Part of a small language model's weights: 2 heads of 32, a variant of Adam for these matrices.
Each number is 500 + 25 x the weight over the matrix's rms, rounded and kept within 0 to 999. Layers, rows and columns count from 0. Numbers have three digits each.

# up: layer 7 MLP up, 256x64, rms 0.199, rows 93-139, columns 0-63
# down: layer 7 MLP down (transposed), 256x64, rms 0.18, rows 93-138, columns 0-63
up93:530497467507516519557483417503519527470466497491503515465501500506502529499484492498557561482540555517511474516517495504485482480530478474515493479493513474532504483493480552473445501486494531
down93:524514478473475553472509460518534506497557500512510523489488535505514509491509512505496520540514506516467527519505512438455465503489468510490442511528521480454468520556446530456483498504492522
up94:551490488494513522518500455432485512501493492508502504482517531565505497484488514523489510500510472516511502437484512492513525510506487480519484458508514505436540489497507530467525456571491532
down94:484511483518496527513476516493483497495466482534531474484475514507508527515556482433547538467532518487494515442476495534506489525525512461514513487490487548442493542451494498555523483493454528
up95:513442512518496543501490468472475490494522494524478535523528519543506495472468552491486503487510493510502488465513486477516508508463504473494479515499490472482574474511510560464462506562513513
down95:531539486473480460505513494469473545516493470535489530512496465540531552466491502479487475431497542503528509474469467483542483520485500488497476531494527525517504563474490515453499548471499478
up96:495518497475501534498482502482524496496496488506486490483515513567523513444508512493519528496467512516526496482527490522545486496474470469484461494487520520505517453521487543457497501518529512
down96:539494465469517477469467515484491472483435486520564519486500513515491557492502505471506511490490533472513491490541461532505513527547510462520507511477477459482548497488495530505484521467476533
up97:492465500528503481503480468453503526503506528562539434499490480499507536522504523488507503515471538489466524466521479484522499546505502490458460510451435531514527505485472534461494516514510520
down97:509516529495504542496565498537484420486487523540515470493488458447466495528504508496493534492502490475485535493522503455474534509520488548503464496509522502524490467499462480510526513487460526
up98:531504501456506512513487512511482532523509442481499471511547520503526463503483489464505469499496506525491524468514474509500552491486487465476505542523529511500544502479509504496478508527511477
down98:488506523526493507473513552533499503495487493530470522466500506519508485490464507502455491505494487527476467480491475528486514500509493519499506490506501491492479540490539475488529508491522509
up99:499515489467523496500492504480534502519514495536496523499546504503490503453533495441485484546529489475494513468475505476543499542497477523502515525441519471497490530515510499513522503493507465
down99:485477528499470499496509497491501514489482536489477495509503502484498488519468546537496543519505512496508499518510484512467534529504523532480471457562483518500504461489499494483442474519468494
up100:535499473542513540534492483499522506522525482479476496475509511486464473523510524498500476501525476490460543527488465490494552499497521496480478500478504497460496507526500518490496476480482486
down100:502503523502483473489485524467505491494459526439490520495520505503503484476498497529473544494470502508516441483526509481470514476517515465519562498509478489513480523518524496502521522503540498
up101:524495479496490533520530467507577495531460492527462471499496481508491459518466514518516515471512487465490510457499516520473551523512534502480497462449497526469564514494524539465492459498538535
down101:499489475496519481486486462492516517539515466438497482427466536521518490479528517567503488553522498520547509536501530500444510518504504507504508510490496541439484516518507505452527479500496501
up102:514521448496553520508451496491554491535514488481468508471513529459503508495542495479542537453489493512486498427485474417465504497543487458538504495501495494497549469480480504511508512527557476
down102:525511513490512486485518507456477523494455432553501548512489510479528518513503520487554564483521584471536507510460512499511477494517481478463514510472488527448509486472475491470532505506487472
up103:481424508543533440492465494499524484563494460509464484474570513507507511491528492456490486519493480478460530503527495483507539538481482467520536550475518519513501509523463498469497456541501487
down103:445485460501527550506527494526477474468458518547494507524509508470466509496481547481503546527493529498474509495496504486476471473516509555482499513493504519490459513514536486511538448497509506
up104:505488508514533449478493475489533523501520491520519463520470529502512530521490518504570496552480489463468507501500544446443498498471509491475498476427445485526520535532439467503472473510537543
down104:456499504480542524519497470570525504465472507556455506512440490485482482492490476505496486511527459585488472511487547497506515515502481521457530483464513438522475505523531486508519487505541540
up105:500455475498512474481509488488526524492494463576504505536531491488464514516524493548579489521458540486485503497525484514506466492486484456515503491491481489519517491492491480494442496509504505
down105:490532508534460524521524522414542470549511494535448516487460515493507451519465480489532501456515502478499489523489510516514445506515496498512505495523528536497478520500488462508483532505450511
up106:536514503520500491496435516501502510497495526523505505492502565522506546515491517518513501535529481494487488517530474487468497544517476475493451481461465464487511473487489476502494442453510573
down106:488532519536514549511478547491495514494546471513488530476503485463494458532491493519466512492483524514487447517521473508485491505512506508493505507503522486487480516495506491491516498491507488
up107:530511480498481531507510512459490555514498480529547481529500522500471467464478548462502498542452480501500546491518486502515526487502471515455447498495539480480509497565500511540478463501519534
down107:522509515485490519453511500486470505494535498469510461517509501491530493495481501533475523540463512503520524485489483507542483520495454519508461526527508523494477488491560467490477504551410549
up108:504532448512489528535461504469509537478480487534518510496489477510522522495501499516506479539478499482489482501520491510545516553470520490512449529494484505492486484476488516531489516504532474
down108:497507507512479506469517500546502494521499490478502503484517488496486499506545484536493506503491546542506505479481528502455457488520474503485520465475503452506505486518468475506511483520503528
up109:506452467532491489508484496512490507478498486525508489487515497527510505518509505529542496554512489448439494506496468536519496493501521490481503476479512489454520529526495491482463485543487536
down109:526460494479495501488550467466534459517468485500518475492502506518516524482539518467519475462506524507502515496499528494492492480496519533539502481454548528470493470503489507523507506480480491
up110:505494501522492481504435527490484476490494481514524472506529502485562529465486485529509479571492545489435480539521474484527487486508478503471525512483483494496515532497487499468495504490488515
down110:488493474534492532489506517457522531530479486483499501499469518486492477508517528487500531506547520542514475476494495501507474510514469514497443535481500501514492468498493509503518492505453478
up111:534487478494493512523522526494567506478446495530504488499510527478497469517523528441539503524514475476488514479491505453489504522501524476518491495532512476463528473510487492524456499458529489
down111:539522453493507458459525503499478477481517462536496488506483459512468503506544487491491487508498546507503506447526472522484495506473546475555502496510516496539476536500505533492481559515454504
up112:479456510466528532515501494473500548532482430531512489488484547534477493512460524478475486530531539531478510502515466516471542481551478510439475530509483460489535489555511556480481499525495503
down112:528472538536510520526503528472495457525493490463502426500554500486518530477502516530494488525507475514464509477502530522476524502484444503534538557509495452463518491484511517449492543494485427
up113:495451494502538458562496526420506507517510490523507488507532514510503531520524501483465451536465544480507551479505493472481525527493515457500477532491457483493476488518496501517490472543467518
down113:537497449467477547501536505489497525470523503512571522512528562509535541525485495503498478505538496526494540497489480528528451502514505488507412471516514468513461460486503477505472468509458455
up114:494486480450502514491480465446481525525511488515525490456482513556505483471472521501481519522511513482522516533496507498497544522506506523430453532500497480456517492506533513512485490496536504
down114:514508563532453514520507506551491511512492510483524440518539484510522507471500519493470494507474501521477500447484476492508530510504508534518527519498443478494534469474474456498481563496460528
up115:508526498511533480521477491507574537499464500504459502468510515547497548489496503443533492496479489506468530466500515487534475497511504497498515504435487488496499512521492557470492499492595501
down115:500519458486516472536514531478436467493487505480515518541521527466485496484487508539486473453524473484548518498505517468545543520483490496484514448496508494508496447512501495517513492522495542
up116:521512488512494489510514495492530490554452492517543481505506498528517534458466485467524506528493486472480487487562550492509493515468477524502519535460503515517480442489502504495476471509509482
down116:488490492500471529492525465504512517474558533501452502486486540501509466514531468521507522524513513469526462471511494496458505491482501467479483519562513461454534508512515518499484523488464540
up117:499503496483531479569491505481498465532450460524520474536522494473505490533506542479535514508512496496498483472504473472482534512566552490498444488499497481489484486530474536525474457509518518
down117:537500530507498474518473516534502468490485484507486482542492518531503523551533538476521505459494525473477458537475446451530502506540530467539486455480490524487452554435481496494479487533527498
up118:478500497500569501529469455492506535545499465508507463521528547500486532464515504439524532533477527451485503517537488493485488543510500511504486516464493527489492493503479561497494498474505473
down118:500520523463501507527529506524469504489518517547493509490516514505511492502480485489452524508503521491474499488474492484539457508497509499494501509552465523478502529498470521529480521448480482
up119:495491504502490463497472479455503516530456505553525470502510490537515517494568515499501512553476496449500507477504485462542504548490506491479497500510459502524491491520482490505493522536493478
down119:504480522528510481494526481471508484493520502506454501513491490506464540532482480487494482478514505458542539492467516484486503502541509503496499499479530493524479459503457544502547522490471529
up120:532501501469530487492495496492524493511501519472466530523505493479471472489519524493513502499484485550489521478534490510495525517529464495492509534493492469455500501499501535487506487514485499
down120:475539490515480499451537538493485498480493515535477471496517499523547500498493456515478468512498479504499476508513522487502467495500521504525500482516497507543471501511513445513522489497511474
up121:540476467520535517508464533492509502521486494503475517545541485521505540427445495487513532510490558473500495489485522514533481487526496447523507510488519491528469507479491518505507470507493468
down121:485519527497507463546474518506487460503506493494538472482491530506516533459534522503517503459533459521508509513485517513508520491499504541496507509469508521443481454506527479478505482501506473
up122:535461470448505501505472470518518560525486476532471489467571515515524533479501494509483531505492462464527535456490484494489505514475492474467500514525491528512502446525502497462476506494533498
down122:490501512492461507512497544491501475481475468449493504486455543518475467562512466488553476462470525561525500512505482465510519509511539519484472530486508477479514584488523501514505523498480472
up123:479485511492508523471480489509528502532514483497482489476482518497543474483494518457508534524498511519480487506540469493453489512480512480478492503515516498488534488525508502480499469459493533
down123:474512500503487486525511490510491476520540522497507496502504468497505505499503514495506510469521477513520481499495530488524492456504464525508540506465527503499503484463503488515505521469503472
up124:532490496477537477517469483495501526506470460520483511488532531504473519516481509481548524503522500522537516479472506496563493445492513487507485521450464523540488465519509523490470486473508523
down124:519471520490484490491491509503542500516561473466529498500455510513529494496490518514480529504470502520507547516476480514514476512498526480534550513513521502458492484518475502475461482479451476
up125:503476510485524478502445505507496521502489521502501483510482474544530495486502500516485492472526498508477516477505472497534545513495510501485471498474488462440512487567484455510534510525499507
down125:461495537504529517485537487528495471509535487523502511497479501490510500512509502498443474545509466520463481526522519502525498493467489484494523487530516523538473501453479506495493522500506488
up126:520466485540531464501494477497518566513520499510462425479515539515495494518522506478511521518537475478491511479484497482509499527470501488482498505491448494526542485490478486450494514525515476
down126:474493495517477499500529466524529538511503505479491497497473511486484501512514471508508501522446479493499520508484487504488483497449474514503499512511484519508496528543515503545496539495470488
up127:502510509501549490531503490464517497498476510495532489505472493484540532516493519471517454517528535445485467526523462465512509543498476474505495528517483480518518506485473458522491520485516507
down127:498537500533484512545502508475521462495497519540506489468481504506461521469506494490497538498507490474482452491479486485543524498518503552538511544486490455501522497528506461485518490515498488
up128:510480504477502481528497516526541504512478498470471528493518482478522547502525536476466542514502567479493505489482494508485505517475495445463491501487493489498477499503507547477444475488525497
down128:504484524521491481494492496502493507543448529454486456501481475485492475504482533507535487511519490507548534509474518485509520481504490482527491535459504496505498518526536477506476480479521531
up129:532451470477508476497488469473557517497494469524517456530558520503514508510533532476529505508529510476503534457510478483530486537559491477513494432513465459474500516536445527474450495453494484
down129:477521483470518451512520478529509438462533524488527516511501520512556483504463431486475466497528487500532501477462512465541475496512507486539518493516539474546538567468448508522491521458549490
up130:497464500503536483500498460478503521551510491535536492472482506556483507503492548518530500471481496475535499498517461512515517464486475515486455503515507510448529475521480509461488475534513503
down130:503505482471501478528425494494508498488453510541541516437474482476486516474480505476491522481519510513514471484519507535489525515561521479488498510506472544509519533509480491509467507511462500
up131:558457502460535483503489522486520469568501477502479472512508501498511508469500497475480513517518521530495488505508504472493502489519538510411498494517519497507506498491441525451497494476482523
down131:578492524445543479482490458508496478477531493511540467542529478484513480511493516480513514452509525495457507479496522508437485490485554484504514551493468486513483499459480547510546523504489551
up132:518509515493504508500456501487513535505478478496486505522495495509517542497475494475492510502467490518515487488484494516483491473474494441471517554468489513513506465496446515500498471564521527
down132:519513500479500467489531500521500521519523529519495519464491502469503471499506520493501481538511518498501463490504519510515476477426504511493533483475506521528494515485509486495481496499494472
up133:471480522499506468510481497473508477492451507481477428527519513511487501498516491529540505528485495493479525491539501496510475547508522473518501534485481531496500462527509535502475483516482499
down133:490492501522496500457503512495497506488527509483512513439461484494535471510499464548518525511506528517512486474525491525484502496523505498477501459502525517508488512486494521514508457526486462
up134:515486479519519491529500479477476520535471494497488508509491483493487530488526505500538500509439507491467530495500481471514529513510532498490479530488464531503444496530506486538511491533491526
down134:499519506499481527489502523502492489506489514533510533531520499504527513472484487495498503475516490553485460480457520510508472495463459467486554489525486488491505531482499492488529544491511469
up135:485507437518506507527478494491499549496471533515487511501485494495495499455495516465503546539455501508484515510527499496504559508515495517474490512453506479488493477550490522512448484473501503
down135:476486493495459516508537475486508520505492505454511472487474511541521510486476517496512523499495506472528539473468478501531483532503481523521486507515491479456487499502524480520506490526485511
up136:488462509456517470556472505490549467481490505491490482470540554499529502523534486508539493484484499503459520544557476458463496467534450502516475468505514458459496526491461512489476424487536542
down136:522511480533457497499496546493523450506495525465419492506503494471450447500487489514525509481513534498477536533503504540495465448512515471543514495472479553496548472511541497510511451536514502
up137:496467516484474492522499512478474508526467466531511469546497480495494492523484489476484514494492495483476540509516465511532527513525528511467453493517510482496490494515498511489520499522511495
down137:516519461516493475467474515530532499491504501505517540457523491503479539487555501489534532499506501512493455495502488505518486518467497492501514490473499499504513501471517478474513485510515477
up138:493524490470507523489478498475511509573481512468483473531499511493503512494482484494502488485479515539499512427489506453488493523529480489515525519485535500506518473520493474501512505505567504
down138:496493491535529527478543519507517505459466489552471515476512464490508497494519486491492529491497526475496469549507492528487508507497457468457477487506536486542494472497508518471517522500486488
up139:508514445482516477478501523494532490489504489474467534479469515512530501473532510472512456536497488493488527523535484501543493520520487495514485456485534521467516486526518523480524490488502523